python train.py --n_head=10 --norm="rmsnorm" --rope_fraction=1.0 --tie_embeddings=false --parallel_block=true
Each number is 128 + 24 x the weight over the matrix's rms, rounded and kept within 0 to 255. Layers, rows and columns count from 0. Numbers have three digits each.

# layer 6 MLP down (transposed), 1088x320, rms 0.0468, rows 1-72, columns 0-63
122090130138095123134160132131109086111120135117130126154178144102089127151110109116110120132136095132113124088131164141143125137098086149097130171077156114128084126117127126106112109132119098
132144109130107127133113133111145111157132117090139117118112082221140146114114128149147093128156135126121159115112155109116124117099156114102124164138071105066073122153142122131145161115133135
151110132124137151153119160144117164144157116131128130131126150114142108136127143132142118091132134139116120131107147111149142144130082110144145126167094175134128122151139118111088117101123127
135153130191131108168145094110146086126121170107138069177104148156103103105177111138113126127109092144108158151143128124111114114110126117114108104127115150116158128137119125188128119120150116
110127107159128146126110158133120141163168084116117111140110126115119114166111134116124100101102112160073110094084099101143101140117117142094166153138125107140120097141108126115109143159116119
124120099122108152149116092137131115131115136164109115124137168098163152140102094126124143136114127131139128147151155105146106119115140133100152090181118144154153095089122103189125123110141148
181151133132134160127103095128117103088137137107162121104122122145146113120118126131142136131122145177126145106134136129156113156119126130158161138145120118171107129126100119162137125166142155
113133143136166131140127128139107096139068170119128109135090124131148134103170115102167126131115154126165109161113138124104067149115131101139137100113172118110128140132143138097177188091132121
163130107098095092154140151155144117121148123149135108114068131174107134047161106120093145120108101129113158112125123117137150092124105146177119120153137145139099152141178141116111171101118119
140138131125154130146120133103142170118111125108126085133143126085106138128099191139109110121149131130146088136151150119121131125127110140162158119166166134111129068125106096146110110132145135
113115127144157135164092159107116091166152123120114131126122112131123118161127129160167096134092130148105134154129124124107143166141127125117114092106110138112114096112097152158145110192102110
111134143144142134124129112141138134096166142060133122127098107127126083122139104094150123173110182139126145138082127149109143113133110102163141111107142146154114125203119162148128128172164130
128134115121106145130127136142138111086141160141140131143170154175150141124149140146155142078046141118121142101172103131122131121151131131166161111132162129122122110144115081107121139174090160
102131121155155137089101137113123140169138121138112145058106152103129102126112118145154079106155137132157150137144187133150162124130118134188122129124171114153157127168152124155138092104107176
152150121153179126130079124136127145146126127155139117164096152106131126156178106116139103122158095126150148159139137139094117075154152122083081102131117137104166089160166180098171142114131114
119106127172139127124087151119153168160135127109103183143112169083112122076133092193109101182159139144149134098098177097162170095125161132122128142147138163088132151109138145152131114150149052
125143131135138132138151119153107144139189138159161124154093127141111110138151093097111168115135174130136114118091158128106147153170090106150137142114116137163129112139098152133107127093114102
122128142135141116146146143159145119127120151151126145133153108132117131154145147139119088152127130144127139142154107128157117130107127160162092135148137180132105095134151145131122122145133136
076177103108147146101130136121143085147095125105140105081095100137116103147133164092134132119110162107139129154078130156107119122132090109138129143086082102148114142167112129169181122165089137
092138129160111144128117192164085119130115122124138140163136126129119133152183108134155088114081139177116130178169101160101139133158146123132126125117153113120097143117127135077175135158089117
087088145117123139129165154138147129119158118123127138122123108107140136132143135147118086120166114104138134134135157109118168120107131131095108132125140119089108121093114162126146114151097178
142129178103117154082131107121098143092123089137136145116121153121134194098099149092128150104125109122165106124114130143105121117105132081133142137155125134124113072099132080127109108126103134
144137095160193141107152130163077126113108162137123117159147110090094128168110162141108126106106123107171154140131121184106110145138101121108135121142113099131129145159147140142123136124193102
193147133152133115132131091072124134134183070118129111151143138116130122146117130120132124116133135151090108152128147104106151084116106068153092188135146134130126113142185141138170109129098104
145136115131128116138160132112125137111114091124140136134097136115140122207121128145102141150145140146143111074136114145092140127103126123160161155124118126121147105116130130156117107134117130
092111173125109120147131129102102131170112140157155156072186115100128130107151142134140129135139126127118151105089132065155158129079127110103090130141086135138150119109102126101123122136117146
129073126134102139129148119112139137143111122086119152093088180136165104121130113142148099126085101123087079065127151140127143128119120148107118096162161110148114089082112076121080150142094078
112150136092096127091144175155080126103187119112119153120138095137160192108117183121121126179142119147141117105123143115132112112096118135124120113073144109120118127071125139132141094100117148
076110158144108133125134101130119136143118145122170075057140147141118159108146161116143165107109123129119125155118119147137146126189177128130086105076140132186114116136077098147103126103142123
121147144129145092091128132142104153115170123106138125119162147108161162147138131141141120144142132137122161115182116097161109133112134143138108150142124101160096131140158119122104114114126142
126156101125126133158119142130083163112146137120167099134113142107133142142140146114139094119145137134138138100121119114147148092133150125153119151123111136152134115140167113101073120138084163
136135113161151131134163113126119139127130127139121163115113112098086121160146156148090134123138146183139129134134111106116094147151096118125122145132115098140131136108125142152131113127131135
090153099139146101121097159114132086150106141108151135132149159090122097160099107095160112129117115135138131143132145151139145135109121129153131125124111141156135140126139120149102134149108163
148092190135153132182159143128107122108117108144084155105089109130089148139151068070143171123102085155121125110096119116145128138154132127145128130116123151143129115107110162160141094111167140
119134124140119107092122093093133141120107107129169111139137137145189137134150119119119131182121108092131136120141128089146119119106118152098176153134155088106119132107148182066100130138151108
127086139128139076132161131145131068088133128147126102084084131141143142125094161120114136100143126055102137116091121132177155128117145151164111137135102176140146142123095112128126136135128145
083143121096109181126071097141125166184083126119098104133171158105127094132128098103100103126152167103088119103099095168133157146126126088132121146156140156098182118134106111089131108154168128
124148102111148136128098091145099156149142128093134126144147094121127114131157155138153128132122129150147141122107114103158136121114147109151159178158139118097115094097161122114168137117164111
127109125099116112130076146070145114142135138065133095113123143128083127098118159092135168160132153111138133083093170146162073121139105114146134147094145106148116116087115149145103088153147100
153153102141161136120136121132117114136120120145146097134141181113122111092163139155092094172122078130135144129158140115125131149178155156164107123100141128126149136152125135132108096154141112
125102123116073141152118121119116155090150130152088132103093139133121165154131136176127087115153175148117149148168115129139126151122091144167134144189108141123115172096136101127146156138150125
153123091136155133123134119154097129161109150122091146140119125108117158124132098122148114103092143121095120117115145137117117152162090123092111111099114166134119121148132113165116085110121104
149105156157119105144139161111100137132091128121154134150122134120165096137141121099121147141108109127109173136094106121169127118146154165105152119104121108116131103172083124137112132149114098
213124104100124110152138131125138119133096122120102162155180118111136141152098171127088138128151172143172119148111112135136115098160127107143154078140124091120142119135126159110136122150141135
113145175126101088148153172155126095100143141101159152093085141128103163174133140160103090118115121182126136174129139137171133171165181109141130142117125128138094105153091167142080127102176136
079122097113143148122100095121073119101129131117173167112157080174120154153155119109145106134117150126130110187146129111110136113132110129142130167086113122126131090160140118154121149110120117
136148133144138122130150093117182150102161044111085100138128126065165131076143104133130134114089143145171150127123179118179121119117135129079146160113158148110132128157171091110147104165157095
081103134123123152143109115130121140141088137126125134162130108107124132098105159122120166157116146178140127098089126121133125098134141103134149151142124135125147101107138113147132097086112099
121112133123124124130151132118120114138150094074125108115111124138177077119099094163130133135126125140143125117104143138120149121088180177100161158142127132108106106147133128148091118097178128
169115099136119105082144137129131128126115174158166145125120143109117168077160141119119149151102131095125134110107144097114146129140106098115125143130109137129124109113156114115140120153134136
136121150136161118105158139101109118089126112125143113125118145134145140133117166115135124053097191115124125106076099154137111149129105131144151152118108123069097173112119125096130144168139113
131124141109132123127137147126126148083121119121126133145124112108101152131122135160126122122099129146160149113133115090137122109152100134106127106118138088133138146111127142134129147098121123
113099123072124162073133142129129152133090101135130144075158084141140100149132096115119118120160101177118139125125115139129098112134183198086115129155140109130126146125146101093178114099107155
126113145083158100179176180121138116130166095153116159153114121137142106141191141098110159108100153090099089130076122089094146069145096094079105100133092144110123132116111155123114105083162128
107123139147150138136123137151150120131119137140150185173145121132096079074146124097105156134117125126143146135140126153124125126122124103152108151085157119096102139091142139124075119129116115
093094125120125156138080166088100114146129109149134109100125131156162114128140110115165134103121125123092105111143102170130141146150112159121118155138101138154178127158121156125151135114102097
115166127116094172148147099086143092124143156129139053108096127136120064087109123178126148108109170115110199124138148113105114131105084092165159162119123098134134111142147130134095124130129121
113156131153164163134143141182111111098125148131162172137151160164132155159093155148135131122127133147173104166157064105082159129112152130161110151184075100144127140182105090095154108148104127
198103178183158106161128158130057145146153176071153090139075106162191104130128122166146123078126135103141149076116121126158124128151136166120127152140114176162161146122136099101113131101103122
110120104140148130107118167131079144116140161134144111137133127171085110148084186142157169143136129141162124156137138120148104146145097134168171202123120144154180159172169157151119111121131129
108130102122126147158093134150117102139134156142101132153158143152103107122142073153136131147111157138109099120119131137148150116157155091081115131057109136102109081124087093146127125148071117
201134155127122157145150138136167128137117102139091124153119088142160168100135124113132104155124090126143105138131115093117099106119147130153120147136102131140161152157122157131178103133150110
122111165092133122144128124113112137107158148132063121092081124122128137090120128159103105122145127186126097083131139135118112110078130095169115127117135128111140086122122135122111101111158148
130144140145133081076127123092109048117107148128104107087121103123093105109129107137110130133141135107107111141087123150113207128123136147187113101127130134125126155152154134103132100160118083
145103141126070107128134113127129155113134101108138142116141119147113135137143123122102115145142110118137162107172177138116125106131138105099119118118085107124093167112094095120140164111103126
101140105145153145081130153163148117140104086162126123165116112135110149126128192145092113140117145138117111174107151087134093113117146153156113135135098124149106097107120101094120133084119120
079125131138125129166125110164122091111083144123171141122144126127170126096092154114124171115091116150174146137137109140123106151113107105127116089179080108122121169142111156108101124156126109
160115178167159148137146132128170119140136126135103160086111134152129127135137136140128145137160156147151176144105129153127139114136153049112164121114141097083165137111132133094097129127101153
153119137156164102126131120105121106122145150144136130121105132175121156088146154125149104119151140104123140133168126115170138132139104127136098125101138121137149138150124101113074121125171194
075122164157113143114141133134102170128077120142112087133137095084125083108144134154114144123131134100098148118115126182085113115140108141117125137125131104113128101167136129137122153147119131
084162145193139118128111122163121133114133130164098188135121091143135139137136135137132122098105149153119162142075085103093130144152128124113143129124111094075128144143109136118116148136113118
123101135118102143166151086112129133121145109075143141133133106092145108121161124109106133139099169094093111111089140142110091095113073100128141133106113102128108158170129096114137135138126132
# layer 6 MLP gate, 1088x320, rms 0.0537, rows 2-72, columns 0-63
160162067107115094149129085142122076136153132127114123149155132191085121136102090127142133114171143118123113113144138068119099093144162113145119108120119124111107129126129124144142150115125078
175117117145117135156141105138148099147124141099148155083114143125107132141125154166136169129114162154123115138121137090137149135132146120126130120180138105138114101123159125093123133124139160
129073098131116076131100122174117167088130151125150145126122126161102143131107100142121158102152127139120107138081128129128146146129117119116182151118147116126133082121143155150111132087142145
100118100120138205139121083070129115075113083149127122090090157143124096123124086146181128101092150182124118136148115119119127088137095131139130129163119144104137153145123105169140140102121177
127126143133141089122109130077197116162132147132113148075108135146135113139164135156112124133140120094147104141142169119099172143112103155108113119138154154118125167128139136106121115170130097
102148144139148145154114112122157129166167177149110150167128103138125176127129133159130157130108130170128108135126141140147129118121136113155117143107149148128165138104143149074122124114105102
122145106100127155131133122122130131175115146102162147129093086145191192097173097119136129123118117091146137143120134090120140150125101098134149144151145137117140132142149125137133134162122145
146096093158096118116110135126122116156169117095163134122114124129120105145115121121129156138164113141125110131138081117129110087098183104144102136131079120104147151141157180118092118140140098
112143136108122133140147107126140144108147148112139098132072112106084177134138109122076128107086131118086139136164162145118129124109112126155094123142150097120093117105138109125161151109136125
166112097107111135130100178138126114139104145118167165127122158162092197078139140119103101158128126121105166140187129102123137136116145155112091105133121159157133097096149098085181070127112164
146149085115156108131135082125124116151127108146123075123112107166115114129132144122112146163132102146088133114129155140114100130128148140108147122139113099089127140118125132098082134094182056
130120121151167087169103177110139136124093100147138112124102112119148113122178085101112116124126109151109142121115129143116128145123133080101134175127165105106136191140112104179070103129184140
110186091128149098122144145186127156136155147150127157141168100110142143104160140104137180141113083088151098126108141138142076127167139113141089109097150106144119132157122139094138095160160113
144151078100075130171191156115176102082138113107141144118150108117136116092128107119115169154162157092150090142126117144161130103104114089123143124097118106147085137162092115155127094108132121
131140094108153174104131105071098069124138085156120126144075113175161113154132168117085132112098120135046149104191093099092129119106097116182167134133169154135123194158115170096112146117115165
169110118120111094150121162124132160111145130103120108145102116142122124127162123094160118135149118139124082110076127135170095130148115120109156135116128153126126142174136123121091117119101132
145101139155091167157130094137139148115089138117112149136130105113130131120132139112145175134100122136127178146111142142079109161130164166104146148103147111139106143136117182140097138101123098
161136121112101114165086129154127137134127129128169125175152170082114091137095117113153115125127117156126139134146134139153118163107124139147102105137175117117132136093131134132096130133159115
092141142126118142123155060127190142123132152107128139148127095091159154128110083122134149096115160136103118144179089086158139085115110075133129187119172175131104092132085118113124118095149161
170147136116165112116130184093139129154120160105159157117140176131134130119138138103141143167100130092114140114141075107118090158137115188120140127120131155136113093113091109120164161145123123
123131129086130126130175131146156092118103149091103164122095118173147094112148119147141121159128121143114117090120123133126171106108137130143152138122150143195110139133124111054146132114178080
116181110114130121165102121103126130160112125158156121137105145084162149131101103127138148126104101140109147119133084151133116193118138122138131151104117111125109131151123111092131125160126128
087136145135130176149098140117127125082084170158143135067056102097160150103136100104139164113122113140139148135148119127139110148124118138116155112135106161159133127151049097116142135134108130
183126101119064119138080094127139137112152110152149128118114087109129107144148126130134117147138094118085094115113107154115132123100122100098105146096120114109136113147096164155096108099138130
115167150118170149122091144136137168126105121153129147161182115121109126127133141097099156178078083165156151146148161157129134177141136126133099131164165120147120120081071143107108137126129097
121143145136121118127168170129119119118088121162162111105104120111112134103164139132094125152154098122148171125097183136130140123176145131173170200115096141123131128123124169161123080130134116
127148112129105103119108136110103096132144099159124148127123071147134133108123108097125079148118129147162142104160135127146143130079148162134145165154118089098123136103125127160120151116136128
134189088133093130127103182155196116112150088123121120129134181114164097135096152160117142135077122149129173151141097156160160087109116103131129122141096133159130147100108119140154128162117124
146125158100123153115136133136088112115090063093157156114126134149115120118153159162132118087121099136102133106141095114123128113121132154137109089119137129110144137124133141071146114145134151
166146098109117109125112092106126134144141151153116146130103141153141118119151093150107192158142122128098098126144103097121161138113127149153151152162109147094124169108091154116155158143126131
106121130115141144129109140100097112126148147116096140124096162102149140125136141126135146133113110135141164159148109138127190105115148165098100128141192147134132142101168129095132133150158120
137153120131110135110085100151116113099137086116132109107150116097135101140164103137133091127144111111156135140085144130101097143125108128088116128127121117127099140181119143170082112097086129
150111128130166118143090137116087122093157154121162076132112126096109128119131118122142113096147118173161159087090117149143130142087119116126098188116112111171142115157122157113110119091093124
090112154106118199102140126085117136107161141146139154102132129134103112131122101130120092135099158166118136136167071117141168105139112145143109111131118168141143159119130104140152136125129152
115081119142115134147171136127140094152070113135126135120108092118162111127121138151107114158104158108110145114137075119165099134142102110115132128120142142105100140153109078100156109110125132
133164145143079146131108085158150170141155172134106186171160135156112152128102104106122173149137139128129108122112133149115093106114138114147145148115141134138121101138091117122185120111136107
119097130156180111123085142164085125147089136107135136122076108120135150127118152123163117151115101137154125144118126127155144153148117103127140174101133173092085146119143129123156141094134125
147138139168104129115127114155148140127136155108087116140137094153146136111115100150168153114136130127078120133107156146124133111118144119117159188143173137143147130130128136104162127123167120
093136113103078152106117136098122135106114147151126134095116129087142123118107158121127151103124111152085172133105091124130157173090097131119120121111144117148105163124153128079146166133107147
145150144121143133153119164100120137148147140122105122124142083129105125118159108138153117153138124154164152121135139123130147153146129121165117071144131174138146156155137134175119146139091136
139134123124109174118099108098169153116131141107137113131130079104106130103104107147115160132131117101129091117115103102130116134160119142089134151137134167167087161107133100119148157167121135
159095102126157124134121154161108126133135103151114121177137162110127123098149145148135125107148130118141124109123140133115138094114118121111116116115098126166095107181087102108123080070123153
193135122111158137136147147138146104133156152107132170163102127141147120116154119108079142138162138142150140114053081154123166142088152137127114119083133140086097149099138148160135141109157144
083157156138116133147128124126176134084133158127125189115129092128112123161132133151112146104123102188142145116182136146120144126109155102129171096160095158148186117129093105081109114120138143
190171131128110083152117107138135098146159152111127155109110137136104175125126115130113152163135094114123135124153144122136124158115134135135141124152130117139092116117130105127092105153076093
168108138137119153132118159103135121106114141073140148166086114102163132110100098141100093083115113141083125141158117094124164135101105150127144176134141128124112113111155144090116108149124195
127129112135157151097121171099122107114110114156128122131149179162091169099165126150141127154169095158146111133120160132093121120121134077144110121114144125117122092146106128175088131092098148
150116168117117152148076148127120125136178137106123145130144122129143146149108116121147103099104118136115111135129167124109131136123154140094142094120115141101096113114104119120095125107159140
127104138113111141127179134133180152122131151153142116106121144128116123136153107116142159134107196108079169099102092127121106127081080125174089122097116148136104088136123125094166118174118113
139146103146101156108140119107072128136140113151141129087120129113152134138133125119158120097102123166127137128158149139137107166097082117104122151132120128109152109192130129139112034118122201
158107124106115149120135114136151176083141122116164131133109124142105130140134117153152139123101125148118134127106108135179166097105131132123171119098113126130138121126095153140128089127097118
127144129131110131134143084094179112093157189101138158109138121104106158086159118129117145070104128103123109161120111126167174109091115108133148122122115130123154127126151081148146134143154139
115179089092125114114137120119149107094178141145131165152108131155115103142135144134107136118114101179123120137045148119145159114106137110102153113117116100128153108117101152123109125088167118
097157109130103118088140151107144133105123185117107159156141148140164137099127113096108193100122100142083126134104170106109124111088129112158132112125109149138163122127141124105137136111161169
209175099108145072155122089127159139140115143086128138123084113107133118093170130150095125116087163078100120131116086127135159143112191154158113136142155153113186126087122121119094108173144114
175147107109197113158130129144135153130135133105127185141127168188161135130143097124098179101107152112117108101138094090192126112149150091152133119125146139167107179111101109091147122117137122
136093105114125161130146158134155138138147171117133120131101153134099113153112142159082146148146148175142081092124156134132171132115082096137140107106133146118169133166101103111158107127138123
130117162099094122166073130113127094134136148114146121116027086134161144075122127143115087121094155117142144163126137087184123111103119128145133151151155208093117178145148120116049137136096125
123079089081106144132148109150108126115182146124136132111106182127144117148105129138097153124146170187084125129109104123136160144085119139106164123110135147111162129119099132113137128168103131
159149098066115105116108124108104136129115150135107122149140130132127113099148140137110125092133118173111102105141104105119142111116155138085157109143094156125118120109153136137111131143133123
137159144099088145131139111097206123163167133171140142085127126135140083125123133168115142135140094098102116145090070131109170134110143088151118144109113102135114088115069144129140120140110122
126117141153088130118052118146147130110153124124108156088105106107140133113182125109134150162122144088112142142098146076111125160115112149183142122124148129109113133090153124173141147118168082
146150096132138116145092134141143136129098095133125089101123127116141097144115101149116131166169073096144111092131159113132128136142128110123139103142078105088115112085112142142082099116135143
131077117118104142110109119141093123095114089131128136146156122127154099095088094123111127097125116138127128118115124125113114128127096147126094153112145111097137142144124120107140109117098150
124089115128103115121135120113155135129154169104171135122131118142147120161150109151140122126113146120128122135093166130111125165078119139145125107097127135154174143176188156083157145080144130
158136090123112116157078150139140097114116114137113176168099114118139129124132129138133159154153107157180101107131142154152132153097166149114134121084164088126113133126125134186077134097140122
107105140125146196134137123110104083130094073113139108130131141167107145144101089159121145108156120145121133093099155161121141068143125139116147103059170127121124123133118136081135128063143166
103138137108143153107166130113133111087159123134120120090130152116062142123135117110132129111144099113125097130137104130106152129100130139120069160121142147149132147117099117110200168139123154
151126125111095116146104156102113118085158182127160105110111111135129162089144095155164144119125130144127090094125133130132159139124150108106120127090133123121118115166143101122105117094127113
089131158145114170152146128159127145094122185118127176110126120123127133122169113145116131125108159148139120161081147107116095159129147126170112120123092147091197166119154114124084092106150136
138102070110110101149139155128159098147105114157119118143130126132083140119100092098124133181155138133105146104145122100166152139153137126119150144153126115126079109099098125125157090118143131
# layer 6 MLP up, 1088x320, rms 0.0493, rows 2-72, columns 0-63
115160176133118132140136129122160133129138137155101135117096092103145149105171113094130102159087116127123171107118152110120134162131113092128141109092091101099158119136165141122112131118157136
110145143053137141114099124146159112083118160119153116128111131129130116147149128126078106141126119102106153117160152125131137104107130112105150187115117157107129118139144159141128094129142099
133187159157129117131128117113163109129139138117147126157134138109103138124183170088128157118124103118098125128166144125123156096133139092141108102142064132131137131137145109152151123114107121
104141137128122097118097117175168157187130107128147162151162124094117185122122103139080105132182142119122132153115097139131067082171136105133108113084170115128144142145125137138122066132134114
100127149128140137121172105079101105106140083160140128171096112129118138101123126130112139111099115110164144122111137097136165118157118106119135146130114137100099126158109133115109099127133150
167133131141141141121158123129129132111083116112147106086118126126117105093119087158133117110121149146109141111152140121120157177113098114136148133128103098149122092150099127127141103156148169
135141156108085131113095158144136137113121093127149069133093105146097139134161138124122168109128155116128162102121144164174084122110143148089169094137157089129138147089132124126176092120181165
129077099095180095134149141126114106084120145122108098092138105152127134124132078122138101146126118110156142128136154139114170106121117126122103180147117163131125126138077085085155132114186140
100151109145127139153130129150148128120157140121106096162124093097101138119129133117100167147113141106082099135160117159133127144112137147132120150138110124128112111107132116124152117152154115
109143125144149103162136141079109126149135148106133094126133170104153101098116106184136125121107130141120101119120089146152175128087112122159146125139158125184162097116112143138111157125106134
109109093121166156105136154100080122150140099121138173109162143146183118137097135141102114104138122127114139100137125129155120130124125134153105102130116108150145047080147091104157108113078129
094125153199131088128151154122147136122118144146140109152120100159140109132166120123140101116117149114129145136156126147125123147116118090124142106178153158131161211151146121116112122127145101
104109112124138166157133146123137160139113088130108096122093147135107155127118149115212099186178111137104110086182116127117137136130095109138122111152154146092159146156142095105189132126118191
134170162122107112137121146131163132124104115130127117139135107165100175135106121091108124124206142122151150181125153139133067086147139099111101110155091139098109145134159116145134100110148111
096166160118148171135128132127131096067165119145137148125124103104159107141113111127142104139145128155173127142136103147128162111131104164138114121127147158180147123145129125079162101149097158
120088142131109149128104129119119115127147108109121116141100092115155149124093092133114129155117114162099124113121129108164129164108122180133127115141114104127142127151117136149119113114119129
123114136144143127128110096126161135122156143144134167116084098144080099142104135103099160128158118123166135137130109143116149100116122156112135170143157150112154139124148081138151131105140125
102108140164134135119173159092120102090129115126146128093120139091153094155116098125138093117098089132147169125174119099110154128152112159133131124092159113130115119122133121124150118076146115
135121153131159144138116151100112130081088111119133113133105167107066149107178094168146157150072174141126154125127161127129123127133091130140103102088144146146170129120127126147136120143119142
122120162148144105141133127142100119124135095158105100125123119143180124136141101139105128129139109148182155115097156167145120105166117118126083149117096116110148137135143153150129142114149132
185119141093162154122093116096141137138121134144154103151118120139165156122137170136164169107115138164183141151148123085121149141117140146121103130138134094141092106120110112106104154118130151
109172106125121105122162129115087126155125133115120134146146125101130112145127103101113148147101125138134121146142104135096098162163114100119126131081128127092138123136153118101108136186154124
172141098130123128136088113114163136162202083117133140170124128126128099092090170172111134143199134103129116134115158166137155093076115101134138146151123132121143060144164150117156088116138126
142146085154135107125091099123107124123099106140113103106123160130149098167138154161122160106132150108111100119114140117093136125114092112133108103120163119117103086138113136124111110118132130
120082128175156125136111139106096115188147141145108175079106108142097135157119142194097069152150165132112140108125135153170156113136140166096121129123101132160124078112121118177061113084159111
073100163134194137145157161093132129190108094117158151130138110157141130155103135143151131186129166134147189132127134135141138100141131139103123125132131135105117120152148095134147136112064130
151118103129114110123121166147122126127117119070160082095140098120110158132163129175142154117118105131143112098143143129123134110108146119166137111143092128154167169123146106128129119091133153
085129116159101160154143156171146115144113119120146135112154155094128099133158123115120096151141131150089149134137136137110190065158113138183118111109122160123093169153100116134139136102138067
114128104133110093168091165141093120173152120119170119167151128171096137150160161148147171147124144116082133152152127149141140108143146147116130151141093115157124148063172100104107135125142107
144152120160132116146116154159116129118137113130163098143150124090140141126096176121127109105158128113145117133125128145123118117122138153149122139116142151145134110161138127114125074127103136
097170094172144115111166111140117140169114094121141113158152149144120128162103151156097051112102157174152128108137114132142133150137107101125168131116093124169090120118137129162120120169082145
143066121128152149135111130146110077102117122110127150145098142113123118134123122139094150140147124172191116126136110152176131106108146114132109145108132164161127141172133127147146131137090138
132105147153130101155113115156133148097095128129090167173112136117111128123135083149133143145099121127095170119125118079159152136114133122142121111119158133106075132104137137119087142167137133
123145133175146126128151148117125142143135095159129092073150130122126156139142098155140138119117100095154114094135128120121173099160140124145161151146122123158112081120140153125093114138110131
138087115154106156168138106148131108165149155142164119128115124113074110160097128105140201148138127118108126147138104122115109121127132070111108113138112151126104107144174096073163103164113113
161134124123168153109086139089118112137107111122149149138146137069134115132138097107092138117100131170115111148082158104171123120107141096122145149082153162087172163136130122115189166124154146
135158094160134106098123112179120123120101144095123142181115153143149094107161178123148105167092146134137135139127123144082103129152152122139140118150177114121148105122136166145165146115148139
106070082127124122118138136138113144145161136131114094098124122172113144116121149110124181126120152147092119139149105157133164161124115093105180136090160145107127127067130154106109118160105133
123117166105110184121120150122106133143162135096164120120141147158154112130098150112110156133142141108125169157164128163113115156143123140110126136147128137133113106133164120123140136130147098
125121155139138115126158095084126118138119146141074129091134124132098119121148148094146113116138147117116169141161144157124210098103118089163098161085115112108121084116103136127116105136143144
129108136168123109152091124128128126138083114124160111150129127146131146125153111123082130133112152137127096128102111119154137113152156122129097101112158131130139142097103142130085134133129122
138101118135176078161132137100102139143117140104133150147121129137117167115129135151120108191115123114163151137123172145166136148116096160112107142148125142098102118126106119133108157143100084
156153134099126129133140142151139122122118132154136184149118120128123127123143173154098105120158161135170154139078113154136109142143104147152125065093086118127133182114225129166141111125150142
150134148174113123133134143163110064085077083145124117083148108117101108123109115147066093083157094136132168139124170176177113166138166119128164151135122135179079146129078155150088138122139133
133138106118106118115133080087145152166182111134138156141108103150113133144131118086135155129155099089159170137113152125119105132157124135146139110136158121076110098116159098162112144143067110
121104137133109109124147119158146061092116111149128163159146142146154158130110142134117151131129124159082127160152131117166131092166091119121095107131134112156137130126147143136122139118106098
131106124125106157115113138148069187113090119161122102099091136085150140088118164145100117124071135171146166100170110130112164116116135139082141173101131139155118121142111148110122123133141162
168134116133105115144109083081169069116142094172155152141092118170115169118115159124139148142171124122160168109164110119123162132108128131103083123130134118104093146109161152060124122086124127
119167119086074111151133127102131110129122108098137126140130121176140118161112166081089159109162139144103077154126129134123118130095100133111155119106147144106129120131108126084125149148124116
132122116096107119126131092143127134088131095094111101112136115114156098183135108141126149105136177150106150138104091108113143131101141081114132125110112136133142094131110076127138145163147150
145097136114105152121156126124114143152113098113134133136128112153109134139139084157151099120113163159108109130137100130145124133102131111119133116079111119099178140147109114137133133093099125
115089156096164142081161144128104164180078144149141136140136143073162158141140112149127156161095074145140148147161082155139105129109109149132147095138167108169127155131129111167184131102105164
162164144144133093121101146191116161157162127110128113114140121182103096115137108102130137100120160108120128097089114121152098122163166082084142135076138125105118142117123150175124121119158129
141108140132133120109093135124128147130164157139127118072095108123105122140154120114143180121110123100141165169098106092126096161105090154124097081120142122141114143120131102117102142133144086
133139110117090112069133158104103138115166116126111087093119137112154123144131151109125139109135128134073152091111106103100116187145154106144141141131143115113156123143090112119130079087157178
122171144137095136087137140178155127123142153154156122108095110119115105133141132095103150080101161111051089127175127120120114136143125102152130131151098114138157131082160135143135100161141097
143097107147121140123147119102115085113138175097115120146143133127108103122144128139104114141111117120153121083137130086081152135142108111116132125079167186155144136123190139164106130148142191
163152111136117093146144114136148197083154129139157125126166141153159097118177125159157159134157110129106137082111138154113154119110154109105151186106133113193154117113147107173166080095165149
110120109121096110114114098131120145192132176167144112137137151114099080180133094128145160117128137168113102122143180118107152121106128149164132136134140128170146168156117096155145136105165128
105125126186122125133130140124129159086096158114135138139144109124095087127093124094150137134109128134142145112135064099129172096120133096069116129140110090178133123134095135116150157141083137
113135165118166173114169166108095131157093153139152106119102152114128132098139127089125106111112085121111122124186115094148060092156104131125124176143136121110125109134132132110126098146142125
129137154160115140151123105165147147115122131121099141159150143106126146124091149111162089074118106140177127157162173140127128106095136070110133128175141083134147129161143111145156146109148153
137101096137126101145114117097149103193098108139071108156137135153106116125171101144148124140091149091185102124174144096073124075109167134109142123142150119121148117109096112112096128152128091
143147179124117139139102136092115151138133115100130132097172109108166124122146112164143121083171138121136134107108130121141131127078148141136129120156144147114158111116130113153110097118128116
138113079151124103124155107160172156120125130127145084150088086108078137091127136136118110083082151140131127085132124122125101140145129146124176138192129148089104122099165142140101142130112106
117111147131181157140129106118121121099133099129152146143132104091134118109112130122145155124125101153092138138099100118142146096145101113150133126116112159140136131160110140118088123143121128
098179092159126116122095155106120120162151185112144109116120110145182130144177111159154091173096095114121136126136169127085135158147145125132132140119170140159149131138118150147107119118137085
146093152134085115128105136144129128142135158118165097131114128124103141152143116158166157122125132160115101116147132125144107142121126101147129178143148131083123163150083117160144111115196119
131104166124109119129089148130077142113135171106117095113145091112134163101103097145108137104194122069155105144106126138100129131143131136089129145134120102100124108173131113145119118098151097
139121166168143107162120153122129133111116099115162126102155096121085127132153144140114132158137135161119096081148118099141132127118114095115165131078142138110159135178112087126151129105109127
169125125142144085148145130129157112156146133130130120130123131126144097172121061123105139120128129087109165093179134154107120127135126102148154155147092117136116137121134114136146140136144110